Weights of a small transformer language model: a variant of Adam for these matrices, 4300 steps.
Each number is 128 + 32 x the weight over its row's rms, rounded and kept within 0 to 255. Layers, rows and columns count from 0. The size above them is the row's rms in percent of the matrix's.

# layer 2 attention output (transposed), 288x192, rms 0.0294, rows 244-255, columns 0-191
size [111 114  97  98 119 101 109 102 117 113 104  99]
[[188 132 142 125 154 158 108 130 142  79 170 165 201 111  94 127 126 183 102 121  98 100 126 100  92 155  80 145 115 114 140  48 102  75 137 142 167 165 167 158 199 138 131 149 112  95 116 156  67  88 144 128 127 149 156 142 153 104 171  73 105 153 117 127 169 154  73 180 136 105 105 122 143 175 152 105 190 133 109  75 103 109 154 187 107 169 153 151 147 136 120  93 118 156 153  85 140 180 101  86  74 116 149 148 144 101 117 125  97  98 133  77 111 115 228 147 109 135  64 147 131  93  71 123 147 161 145 140 127  94  81 107 165 131 145 150  75 108 134 196 125  57 113 165 150  91  93 131 114  83 134  98 107 164 164 120 116 125 131 144 103 166 119 133 122 131 116 130  99 112 100 134  66 162 112 142 121 157 142 155 130  78 157 120 138 182 104  95 112 200 159 181]
 [131 125 126 139  95 174 154 107 149 109 152 110 140 154 113 120 117 121 196 147 125 113 175 151 185 125 175  62 137  68 145 121 114  86 176  72 125 125 155  89 114 117 171 141 141 135 177 129 101 103 107 126 118 193 142 162 133 186 154  66 148  83 108 135 166 125 110  78 106 113 107 148 134 200 118 135  81 177 118  71 144 144 113 151 108 120 148 161 130 112 117 125 111 132 137 142 139 174 167 140 103  69 113 167 132  69 139  58 130 153 112  97  75  76 179 170  87  75  76 133 174 118 192 151  95 121 153 153 106 127  80 155 147 112 118 104 105 178  88  99 180 125 190 102 110 104  94  89 134  67 108 164 135 144  84 112  89 130 141 163 135 135 170 183 120 121  79 176  91  79 131 140 123 152  78 146 164 145 205  91 127  98 162 147 151 134 101 123 110 172 105 132]
 [137 156 111  86 132  78 141 119 126  90 107  93 109 130 154  37 177  93  79 141 137 189  85 113 140 114 143 138 117 193 116 120 125 137 102 108 187  98 102 145 149 125 120 179 152  99 108  89 176 120 157  94 130 125 204  97 128 124 157 144 118 196 151 159 136 146 134 162 184 131 163  84 108  74 175 101 179 113 125 147 155 142  71 107  96 124 136 104  79 128 121 158 142 116 122  88 111 131 125 155 164  91 205 131  86 160  95 195 140  88 107 141 144 108 166 162  99 166 130  95 114 132  69  83 178 116  77  69  60 132 106 143  58 115 135  69  82 141  99 161 124  84 137 176 142 147  79 141 107 135 111 186 131 128 125 206 153 131 163 112 126 147 174 127  71 141 138 129 121 111 164 165 116 129 176 107  98 126 123 124 112 176 123 128 104 109 152 124 194 111 115 128]
 [133 133 138  96  46 173 138 156  83 137 168 137 107 149 157 137 162 130  90  87 168 146 159 130 134  86 144 103 117  99 196 138 133  54 137 134  83 136  87 128  95 126 136  87 148 125  99 139 114 135 192 176  83 147 152 177  98 124  78 116 106 117 110 128 128 175 143 134 196 137 139 179 135  25 118 105 117 127 141 169 154  84 125 144 110 146  64 142  92 103  97 108 103 114 147 140 148 187 139 127 121 116 113 130 124  89 105 132  95  47 131 128 125 155 154  78 150 126 147 168 147 196 192 111  73 159 155 119  97 130 145 130 103  87 119  92  62 149 154 143 119 135 144  74 118 167 149 159 147  41 108  97 110 125 129 187  80 124  75  97 137 144 145 191  82 119 137 105 160 164 159 166 156 108 160 116 193 157 138 135  96 145 163 136 118 139  78 124 150 102 162 153]
 [148 136 174 138 136 113 104 152 103 170 106 129 132 157 112 152  70 152 137 165 125 119  77 156 173 161 142 106 160  83 136 149  71 121 115 154  86 138 164 124 124 122 142  98 201 125 111 102 150 152 116  91  97 130  93 178 166  79 147 140 157  73 131 138 137 134  90 112 113 114 105 144 169 142  90 173 103 167 155 123 111  87  85 114 127 133 113 143 139 180 121 132 132 160 105 170 120 104 128 101 102 152 111 123 121 169  85 116 166 107 183  87 114 147 104 144 153 151 121  50 127 148 111 109 114 211 154 154 185  70  68 176 110 103 142 178  78 128 151 177 121 122 164  86 142 205 145 144 134 111 173  55 145 147 127 122  90  82  88  76 136 103 113 124  94 121 162  83 131 171  97 171 120 122 132  81  72 106  84  83 145 116 184 111 224 151  86  75 170 131 123 146]
 [112 124 147 158  59 127 127 159  82  86 153 108 142 130 153 127 118 147  74 144 148  99 199 125 133 116 107  96  84 131 112 114 118 114 213 150 106 145 148 135 176 152 125 144 129 130 164 118  52  89 198 114 128 119  99 157 108  90  94 166 123 183  83 139 145 179 132 125 120  87 109 108 112 142 140 170 153 143 172 102 178 138 156 138 105 118 190 140 184  92 124 133  95 147 147  95 157 108  86 102  80 140 133 142 139 118 141 111  71 131  62 180 114 144 179 113  60 126 104 184 116  64  96 173 114 203 176  93 146 113  85 141 179 100 147 168 182 109 104 117 112 103 140 130 162 115 172  78  57 147 111  78 137 155 126  68 115 144 171 145 112 126  44 132 193 134 124 106 161 139 115 103  97 106 120 171 155  76 128 159 132 147 119 101 163 135 120 134 114 156 114 150]
 [138 121 114 175 112 122  79 138 112 165  67  93 131 128 177 117 170 113  52 131 122  91 118 141 143 124 107  92 106 113 184 144 136 136 124 147  73 106 141 124 152 133 136 114  91 141  79 107 131 144 185 165 144 139 127 157 174 140  91 159 187 174  67 165 124 164 112 174 168 150 104 138 163 147 140  93 186 135 160 202 148 102 127 101 103 110  96 147 151 106 107 163 130 134 138 107 114  75 109 122 140 178 116  68 124 153 171 110 172 144  99 160 145 150 139 147  61 143 156  99 103 162  94 145 144 147  60 153 104 125 136 168 120 108 255 173 157  89 130 151 115 117 123  90 148  77 164 116 103 171 132  89 154 153 149  98 128 134 153  73 125  98 131  88 141 100 145 100 192 113 144 149 117  58 117 149 139  51  95  96 129 151 121 128 163 156 101 108  71  99 165  73]
 [131  84 194 132 144 171 135 137  84 102 117 182 106 120 152 161 162 164 125 104 122  82 157 213 133 136  86 136 124 127  79 111  78 162 114 181 109 168 148  79 171  74 137 161 124 143 191 165 104 124 110  90 168 175 150 163 120 178 131 135 173  67  93 111 157 192 115 135 122 128 150 175 120 109 126 160 110  98 118 122 172  99 132  84 120 136 132 124 196  85  77 115 109 108 129 127 112  83 127 144 128 168  94 144  93 134 162 135  93 173 116 112  78 112 144 173  89 106  74 184 129  34 170 161 107 180 154  68 119 111 119 179 108 105 154 102 162 114 120 101 114 148 113 115 133 145 121 159 136  79 189 116 130 132 104  86 165 131 170 120 153  99  81  77 117 111  81 122 121 127 136 124 126  93 171 114 157 113 177  84 133  79 127 124 168 141  67 199 127 121 131 132]
 [108 119 118 212 130 165 119 123 170 108 129 174 185 122 121 184  56 138  66 133 151 109 142 103 108 171 138 169 162  74 107 129 145  98 122 185 176 166  98 112 143  90 114  65 165 131 136  81  84 140 131 121 107 132 139 166 121 120 152 115  95  61 120 201 125 153 116 132  54  64  67 154 132 138  89 187 110  98 176 112 101  97 170 133 107 149 155 122 140 158  83 128 119 144 130 159  88 186 149 107  87 100 111 158 129 139 114 144 115 141 161  90  96 130 210 128 137 112  95 121 183 141 137 166 136 136 139 162 154  45  74 145 166 101 128 149 143 138 113 159 138 152 129  92 163 107 145  71 101 123 179  53 113 127 111 150 101 139 115 109 133 141  65 131 105 131  93 120 143 140 108  79 107 120  63 133 178 123 143 147 122 103 152 143 152 187 148 123 126 181 110 164]
 [113 142 120 106 104  85 179 138 146  89 124 125  92 134  99 116 157 123 176 127 180 107  98 113 188 139 124 164 103 164 108 134  96 133 118  82 108  63 112 136 142 102 189 204  58  93 146  88 163 144  96 167 129 115 134 108  57 137 113 138 154 139  96  81  98 150 133 151 124 156 137 106 106 157 165 130 142 169 107 142 183 216 141 128 174 154  96 135 124 105 149 141 142 115  87 104 185  75  58 143 174 157 141 103 101 144 104 123 164 117  97 177 155  86 129 110  83 135 117 136 126  56  90  85 108 113  83 130  75 195 154 140 121 134  81 107 123 187 183 133 125 159 148 212  98 132 154 108 113 155 130 180 133 123 129 142 200 117 123 178 109 170 125 130 133 129 110 158 106  93  94  98 135 171 194 129 140 120 144 127 135 149  65  87 129  80 144 118  94  86  97 106]
 [132 129 100  96 151  85 200 134 130 135 137 123 132 130 129 142 115 101 119 141 135 137 100 129 173 167  95 119 129 192 143 190 108 144 144  60  93 132 107 103 127  86 131 200 101 155 120 100 193 142 113 122 166  84 176  92 172 157 118 166 145  76 126 134 134 138 124  99 131 133 109 127 114 168 151 118 139 126 145 164 144 133 100 153 136 128 109  91  99 129 126 224 132 126 120  96 137  70 115 112 170 145 135 105 134  95 129 122 140 178  52 102 150 122 143 109 130 136 172 122 149 177 105 132 159  80  18 132 108 100 152 117 111 172 143  31 119 148 134 158 191 127 129 171 122 123 105 113 174 115 130 131 137 104  82 146 149 124 163 104  97 111 164 136 121 102 182 158 106  80 117 126  62 127 169 145 169 132 128  87 135 123 133  80  98  79 182 162 168  54 146  24]
 [166 147 104  98 146 182 122 123 140  88 128  94 205 107 153  84 157 127  58 146  99 121 115  78 142 125 121  78 110 136 186  95 146 133 109 183 100  58 148 195 110 129 101 139 160 119 146 182 169 140 180 122 189 136 161  55 128 154  76 134 156 118 159 149 117  96  88 124 167 172 137 136 172 133 154  83 160 143  85 139 130 150 154 119  99  58  50  90 105 110 128 140 163 134 128  71 108 145 129 126 161 171 177 103 133 126 130 100 125 153 113 129 112 132 126 136  85  88 156  95 148 121  90 131 143 122  84 163 125 205  87 139 168 159 133 101 167  92 178 131 148  88 141 100 160  52 118 134 115 164 101 148 114 130  93 114 112 120 125 131  95 104 158  76 131 151 164 115 132 124 165 208 142 135 132 157 151  70 134  67 140 162 101 145 116 126 141 127  66 182 158  88]]
# layer 2 attention value, 288x192, rms 0.0388, rows 245-255, columns 0-191
size [ 98 100 105 101  99 102  97 106 100  98 103]
[[172 157 130  93 169 152  79 165 125 117 131 138 101  95 174 118 112 136 127 174 133 151 114 153  99 140 136 127 151 110 148 172 136 101 138 102  92 151 216 100 137 117 133  89  63 129 157 174 120 201 100 132 157 122 118 124  87 106  96 127 168 172 101 145 119 141 108 162 150  98 131  82 104 110 161 152 120 102 119 159 177  98 156 110 157 132  92 130 135 121 149 114 140 131 152  94 182  44 176  67  92 180  89 108 173 135 143  96 122 107 127 182 138 152 131  89 148 127 152  39 105 154  45 123 103  88 114 141 141 182 182 167 167 146 157  71 135  85 182 176 126 141 123 163 119 101  79 170 106 150 140  99 153  96 120 140 100 134 114 111 120 132 118  87 125 111 185 169  77 119 190 186 138 116 179 106 123 106  82 114 116  98  98 138 176 104 164  83 152 199 131 140]
 [190  93 148 118  98 197 106 115  66 152 113 131 146 182 147  72  96 166 139 161 119 122 109 129  94 156 120  79 177 131 115 108 128 165  86 137 157 128 130 177 110  89 131 158  99 165  93 107  68 167  28 129 103 115 148 105 143 127 141  43 107 135 135 147 171  96  93 134  99 173 132 157 105 175 134 172 129 127 138 143 141 171 208 160 141 124  98 120 120  97 188 122  89 100 129 187 109 125 194 131 128 104 159 102  94 101 151 133 111 158 138 153 148 175 125  84 105 153 125 136 123 146 187 133 131 150  96 141 119  83 135 114 176 171  89 138  58 156 174 114 137 125 121  71 108 151 178 112 104 153  86 152 114 131  87 103  89  97  77 170 102 112 141  69 138 148  95 166 158 108 136 158 175  81  71 115 142  55 120 164 134  96  92 138 127 157 133 101 121 165 106 129]
 [ 98 110  82  72 163 104 192 102 183 146 128 133 140 106 102 109 165 116 154  98 124  97  78 176 173 103 127  70 151 135 124 147 157 133 134 120 180 140 212  92 145 110 115 133 129 178 178 141 110  77 121 128 121 132  58  90 149 123  81 144 136 162 168 107 147 130 151 120 126  65 159  82 102 139 119 122 106  89 104  87 101 171 125 154 129 131 182 184 166  97  83  96 141 154 190 164 157  84 117 143 107 109 138 124  70 146 152 118 148 139 148  79 160 114  89 142 127 142 107 117  79 111 141  71 132 116 118 105 109 130 144 171 177 179 101 151  88 133 132 151 138  85 124 172  77 168 143  41 172 110 149 121 135 110  66 175 196  92 153 125 177 146 137 169 140 181 119  99 114 125  54 143 181 152 136 129 125 154 163 148 139 103 126 156  76 137 165  84 152 131 163  96]
 [110 196 130 108 118  57 169 134 103 147 129 179 110 106 156 171 139 137 110 106 136  75 110 152 168 172 159 147 113 181 163 184 158  98 144 133 110 157  97 124  93 146  81 151  85 108 198 128 139  92  84 109  99 148 118 116 125  94 136 140 137 157 136  73 169 119  96  60 109 116 106 100 128  67 130 120 105 115 111 111 144 168  87 148 140 123 156 102 131 156  71 174 103  24 119 176 147  73 154 114 163  89 109 139 163 127 117 109 106  85 127 155 115 154  91  59 112 127 109 123 148  94 109 184  90 102 194 109 111 125 143  66 146 196 116 183 124 129  83 145 139 112  87 135 108 148 104 127 172 146 184 101  69 204 104 139 123 168 139  84  77 143 119 115 114 164  76  95 123 136 143 134 132 105 126 149 101  99 170 134 110 148  47 127 149 109  84 158 133 119 121 136]
 [110 114 126 124 118 115 111 136 161 190 124 168 147 111 140 123 162 117 150  98 168  88 109 148 107  73 180 183 168 150  90 107  30 130  68 172 115  88 105 107 150 144 159 104  83 183 110 111  42 102 112 108 106 147 142 212  98 127 158 119 117 101 152 137 101 183 191 122 135 100 150 111 119 120 149 120 101 163 107 158 112 174 103 149 113 150  85 147 116 142 153 155  92 130  67 136  96 131 169 153 146 180  84 140 170 102  81 141 150  91 134 137  74 125 133 120 100 169 100  84 113 125 188 161 110 129  46  68 109 152 170 122  97 153 129  96 117 151 169 106  86 110 127 117  89 116 152 175 171 194 118 108 133 118 152  69 105 136  90 100 193 126 127 134 108 112 122 143 144 142 108 170 144 191 147 133 148 121 132 159  95  78 173 135 122 176  61 122 149 106 155 140]
 [ 87 111  67  95  66 115  94 118  78 161 139  98 131 143 114 137  73 101 139  83 126  87 106 143 155 108  99 183 123 148  87 138 131 124 103 105 115  95 110 130 106  76 116  71 126 154 112 144 126 129 105 133 147  85 150  83  86 120 129 131 140 109 144 135 111  98 161  75 105 199 136 115 117  51 114 145 121 106  99 186 125 170 123  84 146  82 160 139  86  95 200 125 107 138  85 169 141 102 126  75 116  79 131  86 186 167  56 128 142 127 174  94  86 135 131 131 176 134 124 179 138  99 114 145 148 144 181  78 142 143 135 111 141 138 134 208  72 113 147 106 106 130 138 115 153 191 119 168 100 143 142  80  93 210 147 102 151 203  93  81 153 151  85 162  96 134 132  78 114 167  80 116 101  79 124  94 134 134 114 162  77 128 175 137 147 134 128 140 152 130 186 109]
 [178 125  99  84 122 102 122 105 130 121 147 129 104 138 124 170 141 119 150 150 149 141 111 103 171 106 131 194 115 157 138 137 117 161 127 144 197 155 131 122 119  99 117 155  98 151 136 131  61 118 147  96 119 114 115 122 142 170 116  78 105 152 117  62 139 108 139 106  87 108 150  92  52 127 131 120  95 155 189 121 166 105 151 123  76  62  93  83 116  52 127 177 167 137 127 127 174 111 153 202 104 127 100 145  88 147 106 137 164 145 109 111 120 133 103 131  60 133 147  99 173 129  33 186 159 137  99  82 135 138 112 133 116 132 112 113 104 196 136 133 135  32 109 124 123 124  80 137 102  96 113 151 115 163 180 168 163 142 130 174 143  92 156 196 130  47 101 139 171 124 103 166  85 170 164 112 138 154 163 150 131 152 157 118 169 100 154 120 142  49  74 116]
 [108 146 106 101  70 122 168 193 157 117 143 122  95 143 145 146 145 123 106 113 168 126  76 160 174 157 186  65 126 121 118  73 164 113 173 151 112  86 103 198 131 110 162 131 145 150 177 155 127 166 160 138  95 121 135 128  86 115  91 146 163 133 179 115 159 125 142 103 113  89 144 116 105 121 163  83 139 118  86 164 118 111 119 128 136 160  78 184 152 195 139 149  82 170 174  96 127 127 131 143 133 152 114  85 137 158 148 134 122  78 125 138 121 103 139 154 102  96 121 110 133 125 125 117 124 156 142  65 135 190 107 144 124  93 108 129 114  87  66 135 215  92 109 179 147 118 153 154 114  70 148 159 198 115 128 102 167 131 105 154  82 188 166  54 145  29 162 133 123 128 113 128 107 136 128 137 119  82 103 111 146 146 127 136 131 131  85  80 251 112 126 132]
 [ 92 100 172 150 122  72 172 141 157  94 155 184 155  92 122 175 155 158 151 142 115 157  83  75 115 132 109 104 125  64 106 116 128 154  83 126 111 154 120 115 102 152 141 125 149 114 144  82 122  58 164 112 155 175 115 111 164 109  69  68  71  98 116 132 116 159 116 166 110 174  62 156 157 166  96  51 133 122 176 164 130 129 141 109 164 136 132 142 121  98 121  44 177  78 187 156  67 165 145 144 119 160  82 117 150 144 139 128  55 132  92 106 134 151  93  96 155  74 167  97 104 194  93 120 187 157  83 133 138 114 116 133 151 162 190 116 135 183 118  91 145 147 155 133 153 174 135  92 119 113 112 122  98 156 158  55 123 102 129 137 182 118  82 121 107  99 113 135 162 121 107 128 104  74  98 131 158 132 141 139  94  68 187 156 106 118 133 135 151 142 108 126]
 [102  76 193  55 107 160  94 141 107 151 123 139 137 154 170  98 129 111  81  77 214 116 121 144 109 173  98 171 151 126 172  83 122 105  83  89 109 132 148 181  96 124 164 125 122 157 144  84 136 238 180 183 173 122 130 164 109 113 209 116 125 106 122 129 126 149  95 119 140 149 111 152 127 127 143 141 161 167 115 180 161 136 147 125 129 122 125 141 146 121 126 143 171 137 160 148 137 215 133 133 167 114 131 181 125 112 127 126 116 160 115 159 118 129 146  85 120  48 158 137 115 175 153 175 135 159 180 134 193 175 106 176 136 141 110 132 168 148 123 119 113 131 148 114  60 146  78 126 123  54 110  86 148 164 133 106 196 118 139  63 129 136 121 132 109 130  46  86 171 139 169 101 124 132 103  97 162 112 156  92 131  85 136 162 159 102 133 145 114 142 129 144]
 [131 167 144 101 153 100  46 101 128 136 109  86 143  99  99  74 123 158 124  92  74  92 172  73 168 125  84 126 117 164  87 163 150 164 126 138 111  95  71 148 174 124 174  74  75 130 104 114  85 124 125 190 149 138 128 129 160 178 156 136 134 139 121 152 155 123 106 121 100 140 106 157 131 131 164 219 116 144 124 101 148 112 143 133 109 138 143 143 116 130 161 107  63 122 146 119 165 169 138  65 138 113 125  95 146  48 132 131 153 110 149  86 108 175 160 139 155 107 174 176 151  89  60 146 134 187 115  96 141 118 132 153  63 168 108 136 107 102  82 182 161 141 171 147  92 163 114 184  97 120 107 131 128 137 135 172 120 160 168  92 107 172  84  49 159 142 115 137 111 125 154 184 135 184 148 115 140 198 164 133 155  79 128 127 114 168 175 124 182 141  94 110]]
# layer 2 attention query, 288x192, rms 0.0461, rows 256-262, columns 0-191
size [106 105  93 108 112  86 115]
[[127 143 118 189  98  77  97 135 175 154 164 139 163 132 149 125 147 147 121  78 145 106 117 156 180 205 126  97 160  91 156 114 158 182 109 109 106 139 115 132 124 155 115 115 146 115 109 107 143 137 151 144 138 114 146 120  95 120 122 124  60 207  94 116 110 150 132 148 131 156 202 119 111 171 102 152 119 111 122 106 159 153 122  68 140  94 130 126  34 169 154 164 104 113 152 106 122  86 124 170 100 112 116 114 156  85 149 105  71 142 107 182 111 155 147 206  91 157 127  92 148 106 105  98  53  99  86 140 139 206 135 120 150 137 119  85 180 125 104  99 123 136 127  83  94 166  30  76 159 189  90 149 161 120 101 109  74 161 136 120 153  90 167 159 129 122 134  85 186 189 116 163 150 146 140 123 111 132 104  98 151 130 127 145 120 126 192 112  94  81 178 127]
 [160  86 147  80  27 115 125 154 202 146  81 145 107 146 162 165 158 145 158 160 127 111 119 173 149 163 127 140  68 131 159 161  95 158 135  94 171 135 154 127  62  72 119 105  81 101 105  89  79 108  91 180 104  83 180 177 178 134 128 120 136 171  88 146  80  71 177 187 163  90 153 163 156 190 149 134 115 119 131 156  97  77 160 137 116 166  96 153 106 100 127 102 141 154 109 148 192 164 170  99 113 123 173 137 109 136 191 139  90 193 114 129 135 142 116 130  93  97 138  97 142 142 108  79 142 148 161 162  88  72 153 122 104 146 165 106  86 151 119 113  98 118 133 184 120 125 128 143  94  71 156 131 118 124 137 154  97 153 155 151 121  99 158 110 172  93 164  96 162  92 153 117  63  88 135 112 132 159 134 117 184 116 110 115 179 110 123 130 166 111 152 148]
 [101 102 115 148 221 122 178 142  79 109 147  70 126 152 139 152 105 156  96 151 132 174 129 120 102 126 158 121 123 150 147 144  96  93 113 143 123 188 174 126 192  63 104  75 135 154 116 144 115 110 102  56 129 107  98 133 102 120 154 123 172  38 165 111 159  95 101 125 139 114 100 111 160 100 117 122 126 149 119 120 144  98 115 165 164 114 124 110 150 110 145 142 165 156 126 128 111 139 119 111  95 133 127 137  99 142 122 132 118  96 152  81 153 113 135  59 137 104 112 102 142 127 131 145 160 155 212  94 108 109  75 161 159 110 164 162  98 125 154 159 148 149  78 137 174  77 151 148 199  85 142  37 115 120 104 125 150 115  95 176 143 141 161 143 114 153 134 138  81 162 152 102 139  53 119 114 168 112  68 176  42 133 101 133 110 113 130 181  37  79  77 112]
 [ 48 123 195 145 112 149 160 147 144 144 139 101 154 117 135  70 170 137 150 111 163 120 144  91 169 140 114 119  80 119 110 107 156 131 114 159 103 131 115 185 142 152 151  89 110 137 122  73 137 198 172 105 161 178 130 156  94 139 108 133 108 138 133 123 153 117 143 160 118 143 204 131 113 103 101 151 131 118  56 129 151 184 125 112 131 145 138 143  87 127 167 141 113 148 151 157 111  79 106 126 108 132 166  85  91 115  79 162  93 147 127 163 104 192 138 189 127 161 157 112 108 162 128  98 104 134  81 167 173 151 126 138 140 122 151 148 116  89 103 102  73 117 136  95  69 196 112  75  95 160 136 158 136  88  85 132 127 131  99 113 129  69 174 174 109 184  78 104 162 141  62 114 104 140 146 130  89 133 101 120 112 151 201 125 154 156 232  72  75 168 178 163]
 [119 167 144 123  87 136 104 149 180 172 136 143 207 128 139  76 154 101 130 105 104 138 117 107 130 104  84 147 128  93 165  81 175 139 121 156 138 113 153 115 111 132 179 131 145 143 125 109 141 157 111 112 142 157 149 147 130 115 150  97  92 142 108 139 144 141 155 148 108 144 177 107  77 146 151 166 126 104  50 105 203 137 164 120 118 114 153 163  44 143 145 160  97 124 153 167 143 128  47 138 122 117 170  98 107 104 136 127  97 105 116  98  71 214 171 159 102 186 114 100 135 163 122 104  79 136  96 129 141 147 120 148 122 138  99 148 154  84 112  75  77 109 169 106  77 181 112 158  92 129  88 193 165 122  81 163  91 139 102  68 136 102 146 133  79 131  85 134 144 134  57 124 150 154 191 111  76 106 133 100 144 152 191 123 156 117 190  89  73 157 184 161]
 [177 140  57 117 127  62 124 108 168 107 119 124 123 149  98 118  95 160 154 123 136 159 173 107  86  57 164 141  95 159 115 185  67 130 123 141 113 125  71 133 106 142 106 122 119 132 137 147 100 118 144 161 133  95 167 104 126 103 147 144 136 140 101 112 111 148 124  71 134  97 110 116 141 106 177 145 143  90 148 161  98  98  89 157  71 113 137 109 148  52 117  67 134 173 173  96 177 133 152 128 151 183  81 167 145 139 185 121 167 111  75 149 132 127 100 123 128 132  67  93 110 138 137  78 144 141 112  66 134 106 160  55 133 126 110  20 122 149 157 139 157 118  90 126 148  98 176 174 125 122 142 158 120 125 112 117 140 145 115 170 103 114 101  87 187 155 170 110  53 143 202 146  96 148 103 120 117 137 177 121  94 116  58  86  95 125  81 137 175  96  93  86]
 [140 118 158 107 136 160 148 122 141 207 109 139 164 129 166  65 157 126 146 124 111 145  97 121 146 130 113 130 149 125 182 104 134 179 131 124 122 161  93 136 161 135 137 106 185  75 112 103  87 163 104  62 147 176 116 114 144 139 104 100  92 137 124  90 121 113 163 177 131 165 156 126 121 107 108 140 128 160 102 124 201 170 166 142 133 104 140 131 112 136 133 135 137  82 147 177  90  36  86 123 156  99  89  46 124 101 135 161 103 131  98 119  99 150 138 142 107 142 114 115 104  93 171 108  84 117 120 186 224 127 134  72 137 163 113 158 147  76 105  83 126 115 178 108 103 192 118 104  85 127 114 153 156 119 128 147 107 149 115  78 180 128 153 105  88 165 102  68 205 180  35 101 128 166 134 112 107 119  82 126 144 132 186 158 181 178 148 111 113 172 141 121]]
# layer 2 attention key, 288x192, rms 0.0452, rows 256-261, columns 0-191
size [101 100 100 103 111  81]
[[122 106 121 131 123 151 143  78 156  93 118 123 120 115 168  75  74 105  76 141 126 119  98 156 140 106 102 158  92  87 149  54 165  95 146 166 181 108 154 160 139 102 141 122 174 156 128 167 145 141 114 109 194  81 131 114 157 130 118 166 136  88 128 199 161 155 126 163 122 100 169 103 157 102 109 120 139 106  90 146  98 120 110 129 103 132 151 154 106  95 103 167 101 134 165 142  89 141 121 165  55 135 114 127 121 103 180  75 106  14 119 116 121 111 195 105 129 110  75 143 127 170 115 116 184  75 124  67 134 100 127 150 176  81  52 147 145  96 123 105 153 129 109 146 155  97 125 153 181 102 120 130 105 175  95  92 112 146  63 149 140 158 108 109 150 123 170 159 114 151 172 153 117 119  56  81 163  94 105 163 200 113 120 100 162 123  62 139 163 143 106 161]
 [148 158 126 184 107 159 105 109 161 176 136 108 120 139 128  94  97 100 153 218 150 151 156  96 144 118 114  63 152 143 124  90 179 140 142 123  80 160 113  74 142 111 119 124 126 139 145  76 110 116 137 143 130  80 108 126 105 118  78 111  72  67 175 171 122 125  78 156 152 101 107 121 154 164 100 149 153 163 102 122 155 168 139 182 140  97 188 163 127  95 142 139 103 121 154 213  43 106 116 114 112  95 107 194 107  86 202 137  83 156 210 157 122 155 148 114  94 189 110 148  76 160 139  93 120 153 125 108 138 157  88 156 143 186 125  79 194  68 168 127 130 108 103 127 178 104 116 105 126  89 134 160 129 120  98 160 165 157 163  94 134 132 105 112 138 135 147 156 115 159 116 149 151  69  76 152 164 128 161 138 120 108 134 152 110 161 126  86 140 148 133  63]
 [115 126 126  97  94 159 153 186  69 101 169 177 177 148  80 152 176 147 119  16  73 106 172 129  86 170 128 171 151 163 130 195 123 150 125  81 132 168 149 140 180 150  95 122 136 179 155 130 123 160 128 142 108 171 121 169 133 143 198 106 168 181 116 124 118 101 181  70 138 130  75 144 162 115 188 134 136 111 119 127 120 128 109 114 114 142 110 131 108 122 101  86 160 133 127 116 186 111 108 146 189 126 153  47 163 176 140 193 149 188 167 106 164 145 135 163 153 117 184  94 119 101 122 157  68  83  70 103 112 103 147 136 102  98 113 117 146 121 130 143 101 148 187 161 164 177 109 148 176 123 102  89 177  93 133 104 131 103 144  94 105 158 136 113 182 144 142 113  72 118 152 107 174 116 119 117  75 136 146 177 113 134 140 134 120 108 159 156 109 104 130 136]
 [158 131 166 130 114 127 107 127 155 174 114 118 109 179 159 115  68 118 132 152 117  92 141  93 122 158 107 135 134 141 177 100 158  87 180 174 179 158  99 157  75 177 168 144 147 122 115 164 176 148 107 128 124  99 138 206 170 112  89 124 130  76 186 190 138 127  88 125 161 150 135 155  87 148 140 136 167 140 110 151 124 115 150 104  71 154 148 187  76  89 152 155 120 118 121 157  96 115 119 147 104 188  90 125  83  90 177 113 126  64 148 121 146 173 174  98 131  52 126 139 124 141 141 130 148 159 158  81 118 116 111 153 159 110 184 109 178 100 146  87 127 116 127 151 188 114  99  74 142  81 130 138 144 152 103 117 124 153 128 155 121 116  74 145  79  93 172 144 142 179 182 110  81 109 108 179 150  95  58 110 206 146 118  81 182 172  99  80 139 139 126 159]
 [150  80 124 147 167 146 104  70 142 162 105 101 117 134 163 135  90 175 141 150 107  85 115 138 171  44 141 143  53 149 132 142 154 103 186 112  90 116 111 119  88 143 167 140 103 156 101 101 118 125 144  76 114 120 174 159 140 114  61 110 139  73 135 197 145 126  95 128 135 118 113 124 142 203 102 133 131 133  60 152 116 132 162 114 159 125 127 168 153 107 146 175 101  95 116 141  65 134 109 138  64 129  89 115  89 109 122 104  69 101 132 103  88 137 200  76 141  98  86 175  61 160 110  84 175 111 150  97 143 148 109 146 159 127 125 152 124  81 151 179 148  90  72 150 140  61 125  76 126 154 154 177 112 172 151 147 215 138 134 153 110 129 124 100  92 144 137 147 122 180 160 176  97  98  91 157 155 104  56 112 164 156 134 135 118 153  93 134 149 145 130 107]
 [133  68 183 142 162 126 143 166 135  98 150 144 169  74  83 125 129 105 129 136 164 131  93 153 195 120 158 123 149 110 121  72  85 117 147 107  57 121 168  95 129 124  84 125  74 182 172 110 101 123 155 153 123 136 163 138 121 132 147 162 136 123 119  90 123 143 171 151  93  99 183 106 123  94 133  89  91  81 151 142 132  95 131 153 157  59 118 141 121 143  61 181 109 165 122 147  64 124 135 120 202  44 159 127 150 144 106 134 174  90  97 153 192 123 140 160 129 173 124 129 135  99 134 157  96  64 161 142 161 124 197 128 126 183 131 133 139 102  96 130 124 146 222 128  83 207 131 121 128 158 160 149 120 118 152 108  76 144 161  84 115  69 158 151 181 150 159 106 127 124  81  71 102 103 149 132 112 112 125 136 126  92 118 159  94  94 136 159  72 105 160 115]]